config.toml
norm_place = "pre"
max_grad_norm = 2.0
warmup_steps = 200
max_seq_len = 1024
Each number is 50 + 10 x the weight over its row's rms, rounded and kept within 0 to 99. Layers, rows and columns count from 0. The size before them is the row's rms in percent of the matrix's.

# layer 6 attention key, 448x448, rms 0.105, rows 244-301, columns 336-391
127:70 53 63 53 55 44 56 62 62 61 57 50 58 30 40 52 57 51 28 40 68 19 30 34 46 49 48 34 26 38 44 47 66 49 42 41 62 72 38 52 45 43 67 25 53 33 51 46 60 59 51 50 48 48 54 51
134:41 39 51 56 54 60 41 39 48 47 43 44 47 64 49 56 55 58 56 46 51 56 54 38 48 48 53 56 52 47 63 53 39 40 48 39 70 48 45 38 55 57 45 45 54 62 49 43 51 41 52 61 58 37 56 42
131:54 48 64 43 61 35 56 61 42 63 34 61 44 54 50 53 63 38 46 58 50 49 60 50 59 49 51 50 39 54 55 48 56 39 61 45 64 55 51 72 51 51 70 59 58 33 52 35 48 44 31 57 40 42 60 57
134:56 55 61 65 46 48 39 57 54 49 37 47 49 46 65 54 55 44 40 50 47 50 71 51 29 48 31 62 30 59 49 40 55 51 38 44 56 49 71 39 47 48 48 60 47 54 43 32 79 49 57 40 53 57 40 38
121:66 46 66 49 58 30 51 63 44 35 42 43 36 33 49 46 42 70 58 59 39 65 40 44 45 39 57 54 44 36 52 63 48 65 57 44 46 55 56 53 48 37 50 43 48 41 56 61 63 63 51 49 47 59 44 31
127:33 59 56 40 53 50 60 54 54 58 37 60 45 39 51 55 47 45 41 32 39 41 48 65 60 56 50 44 50 65 37 48 42 35 43 39 47 53 43 56 39 52 49 46 57 64 28 63 70 46 44 56 60 67 66 31
134:55 58 66 45 52 58 44 57 51 46 57 54 49 61 48 48 69 52 59 52 43 36 49 52 45 46 57 55 45 51 74 48 48 43 60 57 44 41 50 65 60 49 49 40 39 43 43 44 64 50 34 49 63 53 50 53
133:63 72 58 47 56 47 46 41 61 43 32 49 49 44 57 55 64 38 44 55 59 65 40 45 48 42 37 54 55 68 37 57 56 65 65 49 58 57 66 32 37 64 28 56 56 53 50 56 50 28 46 43 60 74 35 39
124:49 56 51 50 30 57 55 35 50 42 48 54 52 41 58 67 57 47 65 52 32 57 48 43 47 29 57 40 48 39 46 51 43 63 68 54 53 36 49 45 60 52 59 40 40 59 46 45 49 43 31 37 38 47 58 42
129:61 49 45 46 33 39 45 39 41 57 51 54 49 63 31 23 48 59 63 30 49 57 40 44 54 60 63 66 39 59 53 47 57 49 66 48 52 41 35 39 44 55 43 55 45 56 78 45 48 54 51 36 50 63 56 49
129:53 53 54 64 52 44 56 42 60 67 65 40 62 38 56 40 32 64 52 51 61 61 64 53 52 39 43 31 50 52 76 42 29 42 58 44 55 46 66 50 60 61 43 59 60 51 57 44 53 57 32 44 49 44 50 37
134:60 58 45 35 51 40 52 58 50 55 53 48 55 61 32 39 41 62 34 64 45 59 36 44 60 39 52 58 43 54 44 46 46 35 41 39 44 41 42 52 42 45 43 53 47 29 46 61 43 62 77 38 44 37 62 45
065:51 45 39 46 60 43 71 67 60 48 42 37 65 49 46 52 54 42 40 52 48 45 45 72 50 48 52 40 54 45 35 39 46 41 39 44 54 34 41 50 63 56 45 47 48 58 50 50 42 63 45 41 64 37 57 66
083:46 35 44 60 48 57 54 45 49 55 65 47 49 49 46 50 51 26 42 45 38 43 52 46 47 54 57 60 56 54 44 51 48 56 43 55 42 61 38 37 40 49 44 35 47 72 49 56 52 53 60 57 45 50 48 37
074:36 48 39 59 61 66 49 35 52 57 69 39 50 62 64 58 62 27 55 40 49 47 49 49 49 41 81 49 60 43 38 61 40 61 37 48 52 54 54 48 49 52 32 35 61 61 64 31 64 47 60 44 51 50 40 57
090:52 60 40 50 55 35 51 57 60 58 36 64 46 34 57 52 61 56 52 50 38 63 48 58 56 60 45 41 44 54 44 32 35 41 50 45 30 59 37 59 55 36 61 64 43 42 55 39 49 49 46 57 50 30 57 67
081:47 46 28 36 34 44 72 39 44 60 31 61 43 57 39 55 50 38 44 52 47 38 53 55 46 48 47 82 73 31 54 45 73 57 49 41 32 56 45 36 39 45 53 50 59 57 71 53 64 58 43 49 53 74 53 58
097:76 59 45 61 43 52 44 47 42 63 51 50 50 44 44 35 47 60 63 25 51 54 68 62 68 52 61 45 47 44 54 39 59 42 46 47 49 60 47 61 57 41 42 35 64 37 50 48 32 39 37 65 65 44 48 54
093:53 50 49 49 34 66 58 51 53 41 62 49 57 47 51 60 51 62 52 53 41 50 60 49 48 51 72 47 52 51 35 58 54 61 41 63 46 43 52 35 59 45 31 29 45 43 46 56 52 69 38 46 60 51 47 50
090:50 49 52 28 53 50 63 44 67 43 32 50 53 57 40 30 53 50 34 66 65 44 45 43 56 40 41 61 45 44 53 47 46 41 33 20 70 38 43 45 50 34 51 45 32 59 40 57 51 62 57 54 61 48 44 56
067:56 62 37 42 54 53 62 24 53 42 70 34 57 44 36 45 63 54 55 34 53 51 51 42 45 47 39 70 49 63 33 51 38 38 54 43 51 54 47 48 52 56 54 47 46 37 66 48 33 47 43 54 56 53 47 62
068:55 57 44 54 47 68 50 57 55 60 50 49 42 32 34 69 43 35 52 40 46 61 64 72 30 49 55 52 47 33 53 38 70 46 55 80 40 58 57 47 55 49 35 67 33 60 60 46 61 46 50 45 42 64 60 30
090:54 52 62 50 56 75 51 53 48 52 66 37 43 61 46 36 40 34 43 61 49 62 51 32 30 51 55 55 54 40 55 51 51 63 46 66 58 31 50 47 42 57 37 34 47 70 56 57 47 50 51 38 37 73 45 34
102:45 45 33 53 62 40 42 54 62 59 36 45 50 42 64 69 49 55 55 54 59 51 33 53 55 47 35 32 58 52 57 51 32 50 54 31 45 63 63 56 63 38 58 45 58 43 54 49 54 36 46 54 53 31 41 55
122:46 57 33 53 60 37 36 58 48 55 49 44 54 48 52 61 59 66 47 48 52 56 55 53 57 50 31 36 67 38 49 45 27 53 51 38 43 65 59 52 65 42 70 64 54 39 46 38 44 54 55 43 58 39 47 61
101:32 55 34 65 58 64 53 48 54 44 59 52 77 41 42 41 50 51 54 60 60 52 47 52 56 41 42 62 56 50 53 64 49 62 35 49 53 41 34 53 45 53 43 48 55 60 38 59 55 45 67 52 50 70 62 73
095:49 67 41 65 56 64 45 59 48 57 60 44 49 42 59 26 64 33 41 59 42 47 49 38 33 49 45 52 56 27 44 55 64 62 48 53 29 45 51 40 58 58 61 62 54 43 47 52 45 49 50 38 42 48 40 48
097:36 58 52 40 41 47 52 61 53 55 51 44 68 55 59 56 53 42 46 46 53 54 34 40 47 40 61 32 62 63 51 55 48 55 54 58 49 57 53 47 42 40 61 67 64 43 39 34 55 53 63 46 50 44 53 40
094:51 57 57 55 66 37 50 65 39 53 47 63 51 58 55 53 21 47 59 33 63 55 57 54 50 44 39 51 54 52 42 46 56 41 65 46 44 54 42 43 43 48 38 40 46 46 55 44 45 30 46 59 75 43 62 57
089:54 55 57 32 55 55 30 53 52 34 59 42 59 83 44 49 42 70 47 42 49 59 25 65 41 52 39 51 63 58 45 53 43 54 55 71 57 53 44 38 62 62 37 48 62 20 41 43 60 33 58 58 49 40 34 41
100:59 63 52 40 27 47 51 55 58 41 31 38 62 48 46 59 46 50 62 59 47 41 39 73 43 55 79 43 50 52 56 32 52 57 52 24 65 39 68 46 46 59 49 51 36 45 55 51 53 46 46 53 26 54 46 63
090:43 61 40 55 64 25 58 42 53 60 29 53 42 32 57 50 45 47 43 55 52 42 22 40 51 51 54 54 53 65 67 47 27 52 56 46 42 55 60 47 48 40 40 54 37 65 65 43 60 53 53 48 46 44 41 51
096:35 49 37 53 52 45 45 46 49 62 48 60 47 60 73 44 56 49 54 64 52 60 54 60 39 54 56 47 42 61 47 35 47 42 52 56 35 62 47 57 49 43 42 62 55 48 58 51 57 74 47 58 52 42 54 56
095:44 61 46 59 53 43 33 50 48 48 52 40 37 35 45 47 50 29 50 67 39 56 45 51 54 57 33 35 21 51 49 67 40 39 37 43 40 56 47 57 43 41 64 49 64 61 62 39 61 57 42 55 49 37 44 57
098:47 46 41 58 33 50 49 56 36 56 43 64 65 57 46 39 52 36 57 49 37 67 56 44 71 39 50 57 68 58 50 44 43 47 43 37 49 41 53 38 60 38 45 60 35 50 48 50 30 58 62 41 67 54 59 49
096:35 45 47 53 55 54 60 42 44 61 38 46 48 48 49 36 57 37 48 50 55 53 39 49 64 48 50 61 37 28 42 61 46 45 54 46 30 20 41 72 36 39 45 60 50 56 44 72 53 60 43 62 62 34 32 58
092:53 46 51 47 53 56 60 29 38 49 58 40 49 54 40 44 54 45 60 37 42 52 50 55 56 57 33 51 45 47 41 50 45 48 54 46 50 56 35 43 64 60 40 33 58 49 40 27 47 63 50 51 35 73 48 62
099:59 55 47 26 61 53 41 51 47 45 39 50 51 51 46 38 41 51 56 43 58 52 47 34 45 48 49 44 47 54 53 41 48 47 48 38 51 56 50 51 50 53 53 60 42 38 43 37 46 48 45 60 57 27 54 49
093:50 25 53 63 53 54 47 49 67 49 52 47 50 58 58 56 52 30 43 40 48 52 50 38 67 55 61 55 39 49 53 45 48 40 45 49 43 33 57 51 66 59 47 50 42 53 66 61 45 55 35 56 66 60 60 53
096:49 44 35 46 53 48 55 35 36 49 38 53 49 54 57 55 56 49 55 41 55 49 58 45 50 48 53 47 58 56 62 54 56 54 60 52 52 40 61 21 49 39 35 36 65 40 50 55 64 34 45 39 53 49 47 47
097:37 54 55 47 42 33 50 64 56 35 54 49 55 51 61 47 51 60 58 47 57 34 63 54 52 54 51 46 45 38 44 45 38 48 44 42 45 60 51 57 53 32 57 28 46 58 65 52 46 40 47 47 53 48 69 37
092:61 56 44 56 37 49 56 27 54 69 55 36 51 51 61 45 55 74 50 43 64 39 59 54 47 52 53 50 43 63 33 47 41 47 33 43 38 52 49 48 56 42 52 56 60 59 38 47 65 39 51 54 36 58 49 50
096:49 41 64 72 64 46 55 46 49 45 63 41 42 58 49 54 42 48 40 41 49 64 44 64 48 61 58 42 30 41 49 48 64 53 59 60 33 40 54 39 58 64 63 53 39 48 46 57 44 37 70 61 43 64 47 49
093:36 70 53 44 56 41 37 48 57 57 61 41 37 49 64 44 49 41 48 51 40 36 42 62 41 42 49 32 43 31 56 50 48 68 38 47 51 56 66 51 49 45 65 53 54 59 39 52 53 44 47 49 49 74 40 38
097:67 45 38 58 33 50 53 43 63 53 47 51 43 42 56 60 61 50 43 50 54 36 50 52 45 46 44 53 61 41 46 77 60 40 60 49 34 41 44 50 31 47 58 37 50 44 58 45 64 60 58 49 48 45 56 51
096:37 38 42 51 37 57 46 53 48 36 54 40 23 46 46 29 57 56 45 56 34 50 66 34 28 58 48 53 49 66 61 49 29 43 47 50 69 77 53 44 49 48 48 67 41 54 51 60 40 40 38 69 55 59 43 40
096:43 35 35 52 34 44 43 55 42 55 72 61 42 58 50 50 57 49 70 55 46 43 63 56 55 47 54 60 56 35 59 54 52 66 45 37 57 46 57 54 57 39 73 68 60 43 48 65 50 45 46 45 28 48 59 43
094:41 59 42 54 50 42 44 72 37 68 52 54 64 34 48 36 50 49 38 28 46 54 40 41 50 51 46 36 64 47 38 63 40 42 51 66 60 50 48 58 52 50 63 51 45 45 52 56 44 61 34 59 44 35 39 53
100:48 57 57 58 47 59 54 54 40 69 44 43 43 40 66 49 44 25 37 57 56 52 60 53 45 37 51 50 44 51 39 63 64 38 49 45 57 53 68 14 41 43 42 55 33 49 40 56 61 64 59 39 60 29 52 44
091:60 38 38 32 53 56 41 60 49 52 33 45 45 54 39 41 34 45 54 55 75 50 44 48 63 46 42 38 40 45 38 47 47 59 48 35 53 46 43 45 50 50 58 46 65 50 30 63 42 37 51 39 47 51 56 64
096:57 57 41 57 44 49 61 55 51 40 71 55 37 63 44 62 43 68 45 54 39 70 57 53 38 59 42 41 44 43 51 65 57 37 58 11 52 57 64 42 51 62 66 46 67 60 52 50 46 60 46 52 49 47 61 49
094:51 54 71 48 70 52 43 48 42 55 65 51 42 55 58 31 37 48 55 41 35 55 50 56 48 41 46 53 39 48 60 66 45 38 46 47 33 47 53 47 41 71 55 49 46 39 54 46 46 55 52 46 48 42 60 47
099:53 60 23 54 53 41 62 29 55 52 62 47 50 49 50 35 49 58 26 47 58 58 50 42 44 58 44 44 68 55 44 59 53 43 39 62 56 49 52 63 44 57 58 41 53 49 45 53 48 47 36 60 32 64 48 44
097:57 60 52 50 64 38 50 60 51 47 59 46 46 58 46 48 41 55 59 64 45 52 59 17 46 34 40 67 46 37 42 55 42 49 63 41 51 38 45 51 46 52 35 46 47 49 57 52 42 42 49 56 50 49 62 42
097:60 54 44 48 51 30 68 50 65 39 24 54 47 41 71 34 57 39 62 57 58 46 42 55 49 63 36 57 58 53 42 60 37 61 48 44 28 52 55 58 40 45 55 57 46 45 48 37 42 34 43 56 55 41 37 41
096:32 55 49 56 61 52 50 48 36 41 23 51 42 64 50 52 40 37 41 66 51 45 26 46 59 65 40 42 55 51 43 45 52 38 48 53 59 19 51 49 47 58 48 27 65 63 57 60 52 76 42 69 60 52 48 31
098:73 33 44 34 71 46 42 33 48 24 51 41 55 43 68 51 41 48 53 50 52 41 42 64 55 68 34 68 31 54 43 53 35 46 43 57 47 56 37 63 30 61 49 56 62 53 50 44 45 56 57 44 52 53 51 58
089:83 52 47 67 66 60 50 38 45 44 39 51 51 49 32 52 52 54 73 68 54 45 32 45 52 25 58 37 41 43 45 57 50 50 59 37 50 30 61 44 63 53 40 60 59 50 39 60 58 43 57 30 58 52 37 56